Weights of a small transformer language model: RMSNorm before each block, tied embeddings.
Each number is 500 + 25 x the weight over the matrix's rms, rounded and kept within 0 to 999. Layers, rows and columns count from 0. Numbers have three digits each.

# down: layer 3 MLP down (transposed), 1024x768, rms 0.0891, rows 0-30, columns 128-191
# gate: layer 3 MLP gate, 1024x768, rms 0.0905, rows 1-31, columns 128-191
# up: layer 3 MLP up, 1024x768, rms 0.093, rows 1-31, columns 128-191
down0:486468520495501466507491462514511510504496445498513492490514447485479523512524485519510507492549504494483481477501524519513512520504485510542467523470491498511511533470541507496505484496438526
gate1:499514511528515470467498513497489523486496501480505428488497527526475484528523536551527490526490494514495497493490506497475467470525463524462471519504521483478508495509508514532526504512481501
up1:496543516514514502506501554510517517489473518518509519524495516491518489497477509494499477501492497493482521520517455531539470497464492487510480498524495498494468517518499538498542508447521477
down1:461470510466495506512489515504489481435470498529481526541512486519483484488486496520489502535542492512483512496485493516524499483546496515504515495489513481529469466493489534528550491529480542
gate2:462471561510532502515506521550523506510479483498486485453526517504489475500526493444492480550470502513452515514527471451489541519510480557517463504512498479540516502495500513508487513526483487
up2:488544493497501483511472492506528480495536499478518488513503537447518490499559492465493496524526492530485495487462486502487502521458511525480502531513529500503538521519479514500508496520509522
down2:490486537510482518501527497470469507512485468498519465537503551541489512483478471495496492501487521474501460492528491515543504514430504464503494482536493510445496501482485502504527513478475504
gate3:501484504500456505518490493506508525484499466553480514487451488519468508491488494499530468505479490519506471503511500476519510497505511531535474469448549506504462558492467477568503504495509494
up3:481495524450453504487507525517452508506537473466521485533527514523493492458484485511535516500459513514503500473462466430520501528481495543529529505513520512504478502512454501521471505508507528
down3:523461555471444503515511526487488486524510511500449478498506501470506531492446509505516475472498534539519505463473492474450537501483503527494516477503492520494474470519512499487462486512503510
gate4:517470497545499521504453524531539562479484495485502521469548558497462476515522504501524497544480491494495483520513527492553510497534518516468517487511502529492480507477466473448466502488527498
up4:504543477484486499487507494514478472516450526534500553530533500528491517496465475495514527509493525500562526508518509504475508529525499471514490468472495494507514476457488552488515512540507505
down4:482485509474535469480498538552502510499499504489506524559499506523504499519523521506516494514478496467492527498523507519488499464501471480487446515490507508485503478451475507473489507525522508
gate5:460552535523477517498498498492458519519508509525529525536534514461452519483474515522481503547502492505511500455489549499515490503485485536519527476500516483501504508502506521536516528488474516
up5:482531531500448481508532500518495489598469483522513514507504471499518500487482485463504493514495526509495478511473521491496499471478473502483524498530475505481480534488493489464463519476514514
down5:516452481470517506506468506469461455448531499499523520510518505501525486493447501502501526508543480476534527478477521523479520523525521450478476494506503534445474493524494512507485501502522504
gate6:506506505522481503515541499560468476520525559498526548453494499490485457504523508525472516477546514485517503479493498496522460506493502532476515503534521524510544491483477520542508523544522468
up6:510501473493491540536464529491462474515520510493500519495517486493436511486490492464514495465481503498516502522486571521513505418492478516505459513479483503484489507453449550489498497524518463
down6:503493473455492516522468501494522515497534515472498511504515451469486516517529505517466476519468534495507560510505502539487440490475528507511523531537473460512491547473515483522504505529534524
gate7:485484499477533482489494429530522564506468486516515489515494499460501503504473501487477445526553483473495480453525502499500472497496486479458473480478517506528513513495501499460477523475527512
up7:488539529499492485512470499502505486518480500495512506476523503489537534495487497437524511477503477498496528507494502500497522562498511519500523473504499477505520504489520484504523483534503469
down7:480484517524498496495488504483502500502511492520541463520489475490499487433509582529496519472491462484542497480472427476499538485482504463524508509512473530495525500495552538512486497492479502
gate8:480489472442511471475394477530518470523507510473456469494512521463487519463481502482523519541441542500538499458503467506458513518488505494511519464529476533513508489562519504511515528519474509
up8:541478535490557500493515454498534482540470567485518495486542529548482477523524505523482479486511488416554466473498548501498473489515484505544509465430509518535504545493480510564451480523503492
down8:528487506487502504465503505472493502498496529533459564470478504518491504425490503520508531516482522490502491489468546521503491508466543491502475554495480495473537496519541419530458513550520436
gate9:513561499519462522512478495534502550517491507467525494515474485501481456510490473484448472513542520491449519511553510521526520508504525533463516454484496501512492519496490479516508476501516468
up9:497529487464478555524466463502484480462529479474562513515487447524485441522450469508467443499490496498487495508526512519524509527517471540503507460481449457500475540492463460557527463487517463
down9:477519473494513523530476473501481477479490493489517499526538505532479462505531498519495483516478459499506495506510504490438495495478520485482481486489472514532482546531503466499494482493533473
gate10:487509464469490467499524545507488506495518490514475534506514522534506501546522486521489498523451485501456507509495473515486531520499464496510467498472500473500459427486509513449502498502515426
up10:496486510507517473453491502468508535458496518470476536500473461473505520475492500479489491484508432481481476547481483492505500528503492484501525545505524504480480494520533484514470523583498529
down10:467466521457498505470504460519521509500497497498454504508513423502483485507499533482516456490489487486480463491520496478560485489453477536501522545554526523542469519520469494541522481523476522
gate11:541492482476488502522511531505529503526505500540495519518514496469465453481508539487519490521515492484497521487466514487486521492512440494529500535518478495518496478521466523477531459504485497
up11:508470486477495495503505492493500487488503479518525490549491514469517505484530522483485469483478472519472489469507505506472509531475441514474480489458539471546517547509514510521540483467512483
down11:483503530462474492506481486495488514504511501480486506503491493495500473506496506491508499456516521485478513494550510524478505511492506522525491539489490479566489522526495479559512490544513514
gate12:487493482460523506544495493501488514539497480512529490470484531461460467495532537530477516522499487485520475451492543543551461509515487507504543533500517528501514512527523535541509488479473490
up12:476458463500516542462500511503550475460501479448457468523485459500484498505538514509523489486498546489517495518497524479481495462572491539468477527449450478486480532482457499471519531521517484
down12:477497464490520508477470461526504532534520551479483492517492469456508508513510511512511491467500505507476549496518491481533523477536487513492521494515475472510500518469518521519504508518502543
gate13:521513452436526424502479519536494458455475536468501490555503480503487534489486461469529461526476545573501520500520461508482455504493523515454552468519541501478520486547519454466526493515527488
up13:517525508537501520467484522482482459484491499497556498530508500531480470516484483459470496559512467532528575472517499497501477534500466499501517479522496519501541529431475546522527477464534473
down13:516520517493526514474521525498503493484510486524543454456521494531511481530487478506518509523558480474496516514481490524510494444508509517520524474552483512447528493491490492498488549456559483
gate14:527490518503533481483486521510491490505468494423509505539535533487439498452483535492508512503542517509474474513501529470505535524525534492514513449463485530515510461497510518467463513503510468
up14:501467497534499509531508512457490513473476500518455489495479529530517459485489534423488473505522473508543531515485512538484435436493560507503516482523477497486533535503502491504502514512510472
down14:516479447469534501502495553508524537498524526471540519490470492487511512501471493476477507509523494547464523504533513531486506472540472516555473487491487480443556490474506496500462506504462496
gate15:458535460526497505515504527511465496510519538458507517521534496505462495486474510506476522498441511528484531499482499511495465524469468472498495516452503517488514521453469484478535501477526488
up15:493481495467508526507489503518508532479518477495509498483459502501502538464507485495532494493512502536491523491459498519486501461478493498515498438499471500498551495532497488532488506504525530
down15:509493500518488533534486464520508510563521481497516522491500511454478491445494487485524517485504463509479451521493489516485448511498517533491531513477490480533499502469513543522499498554464503
gate16:489480478520460511505469535473509519511521504468489498494494479519458497499558493495502496505485504529494509452512490512557527522484537503523485495528513487500500516551533457485517517461502481
up16:467486512513500473458508522502506489497546492500455470489501507541445504491497492531526510515441490512489501481472542506502515521466461485483496492530509528502486513545491474477508481489522467
down16:513481500482537477447462515525492494515504514522462508494493524463549517519489464503541504520499515483489496471474494487485552488497505470483487522510490512452483459500499513505522527507486507
gate17:502513482507551507504487501517468547523538493505461502516484483463448497482485554546525489537486561558475500439534500478513488529523490494537516495503503512533445512470476475505555513538487503
up17:513473502519522547523483529523516536435505526518484511509483541502506497512496515479498498517464510489476503485506511530517478531474487505504551487541519468509491502492496465513546488492522473
down17:517498523497489504559441510497568521506506501530442514513463481495492485452544553525523479546512539502505459500491515518502499474482538486492500510513514458465527479489470481550550506529498506
gate18:545539560474492473512487474528490514544543470526522489469528477530503518523498532502448496509457487496497566546512517520476485470472527531505517516520509480455490494502475486528532470525454480
up18:441510476493538510499548530518498488460504538456481501503501499505491475478515511535496531482511507502515489510511505499523543532554468472495460510467480493482497525478481504471490511485507527
down18:463465457507495528477503487492513469474486502480494476514504504513498493498516495508496513519518493508513491483525504484497475501509500488493519481520504508514510525515508491504469516490488520
gate19:510472514476536511482463498522448523535505521449483478483540490479485517478509541498516530433511518520546522543514508519514535561482451527494491499459472465523486563513489464527490481531494556
up19:467572499502521519520534518429498515490542487490447512489445476491539514487445498518498509518486447477527481509520523484450470482510534527513486519482464502487501454525522519511443495499532485
down19:562498500555533490569540498478472457533520513471473487465464531527518479531498495514517491481545530510463518484511511492532474502500460486490520485458486503529513466464503504485496526469495480
gate20:496477511507475547497504470507550490505494457490499494499527483491553509548504517506511484519485496543512499553505516526497506493489516500488522494566474504496516537484530469504479504493487478
up20:489514510522503517506507495533469473496473522508504463545469500508482467500473501471469527495532520479481513444498501479490530515485494538446522498471498509469489499525478532487484483499535511
down20:490487514516506519488537507532552491522495523472485455479486502473516498532528529480499494491522504520509493492496536502491494481470502485507535489519501539483511511445508484516503477474488490
gate21:502500519493489521523489504429482503501456477485499508456471531496529482492461497524480533567528513553461498482488536504540484489518565496475530536478498457470499482496477541548499460535464513
up21:478512496476492476481487452463462466467534498508456548471491501498484525489509495526496479531550508509491488504466520515517513522512478508506478475561531482494490496474517533475499495470503491
down21:507453480494501556511527540508495497556518461523527540546491485501529471504493515537512524490510512490495453458511484486488518500467473450487510495496509550527509502513520493517478488509512555
gate22:506511460512512510522524485458499423490488510508518534493548492480483470486494531497481500509496494509484498518472549479461467517491522509487482467510555509524507547511553506503511511512464487
up22:460473532519512519427498519527512492497539489524479521492503501449492475517438475471505468544510518523444507461555512541490501479465550520527544489498496470460514502524498536485522512505496499
down22:550509465501499509529502518481483506546517482497500519485490542514502539536459437469478500509463497499480476480559528501494499501487501516479475475539461511454489465491460506515483491500496526
gate23:502471495471436516471482517485508500501482540524494518531471537517478498491490508513508488487518496500461519526537457490466488513482453508516489471513493459509480446509552519487478468461460485
up23:552496490537518478415514518495469497550528526488494467490528464499538480492500495490501511501530507460517507506501480525516497465523525454473466516502491481467510517478481501522513480502531491
down23:493528512468490510472522482493528519531485531518497512530458502523483466505545490499486475503509495494531495515483491514510500505479523501557527486477522495473475511451514489488439532532491494
gate24:507512469484514479521513506526544489507506509494530508490526452493496499527526519451493504530461523486491460468525546537537508464548548496474494504512456522524524473501447484511503474452497513
up24:497490527532468540493577511583511549507503524508520493496528487515447487516497543482484489571489526515508520514491502494484500463534529555462477494483446473514494476541480524462519480466520484
down24:516522571510503495509499513529544510460476502492548459516537513501505442536504486527494478542511580511523504498497537507514499493517485551516509476507454505469523549524518512468540475470510515
gate25:544511488534522510513515509465482529439502504489511547503485458528497515515489530469433505530464530516515531487540476520486508501517494546548477549477502516519472519493464478492511498507554506
up25:515500548527512505512500501529488522496504543527505517494529522499477491480509486547511476459458534500496525491491490524558503491491539540546485523486447559485469484521517494482536523475539487
down25:501520531465481529477529458445473517461475509504472525515528478502519499519514513530483488468503487514502484500498467497465495540467453508463503519535490468463523498509508508471515505483430526
gate26:507527526453477501478522513505521495503519492547528504530479503497502513505473507499501482522468501451512500432505474495487501450477522495477497504484492512500494445469494486526474534464458528
up26:505487508438526497478520512557482491496489495511503508520528491466500527488531519526514524543482514508498481481476459495498532506470507502498496506455474450488492498477525480491504509502524503
down26:500531465523510497520488493504493485474534485497523474536541516549514490500488490459518473546547479524508479481499482491467496541501508461491491503519477523467495509509477519449498510452512539
gate27:509509483490481507499472494499461462462516480460529495500511566509485511498518496480513516459525481518509494531504464479507539475498450450506520557491510506537474515524480493533515582504512473
up27:476515525508514525523501496457554487541513491530481502515515451497527492540497494537510530514526490472506500460474550513460542486478524581461458447460551445485475495499498498486515490540538552
down27:499474522538514502500532511476476508494485534497511496501491495496533534472453534536493502490502567499520487533530525518499533473514549543483495504475532443467460532455517474461510477487502532
gate28:449470508487516529498544507516485486509493505502499489495481485486512516474498471467497483481507533519484494489497522512491481487516504551501525454447573502462455473524528482483496506488481495
up28:514483471495474494509518486503559497492515513465528487496533460469518510514551476499525566499508529500495522533505519450448499512486558529501547477487558495513475505509455539499450475469499500
down28:458506546509488485510530499492462472471500513509508488486459487501485509535477451533510515509528479504465542490487458523528527526504451484530539507514480487507529540506515500470525511503503505
gate29:460538524496534496501474464518515500522462465475547483498526485460489499541499499518496470514506478512515544513477465491512523504482479481500508489485539554532496525487486525492524517554482498
up29:490535486512502514491492532495489493517469562514505475509490515488522444500471501504484521536477489528463508528514537494469488458549531478528512486523494525469511513521530493488519503517528474
down29:519502536529499505500518451512460524490460524485508513526445504505534445554494528501487470500490512505539489510491503522417531506477523538490511496467471512492493486466543481498481526468546491
gate30:461474471543493550485513501468484485543512513500491523541459492504467487489469483520487483468529524475522530487547560488477491517499534486540525477467543556516562476526476504456479517518490478
up30:468541496532482486537454482483510488516536487501502525489473482484521523464453475484481495482467518473498439427480490483506510471487529457455477495491493522498527501498514515484480501400508502
down30:501476536522499519497503518527507531478498501487457513521474501442487503473528510446487510475533484503488528563514526427535496493468506481530484523516495457522470486521487502511465538524510491
gate31:528543494507485535530472521459495467481503507521520495538512527518496475481510513489462532498497557548494487534519495482527513521527460496518490531521462516572466463517476494442486517491520508
up31:538557518478518530486520533505535514513518511487498475492516506525536509478512499501483506517512559533486518493521478490511454486558469510416474531498484474503479508526523461425497514513541527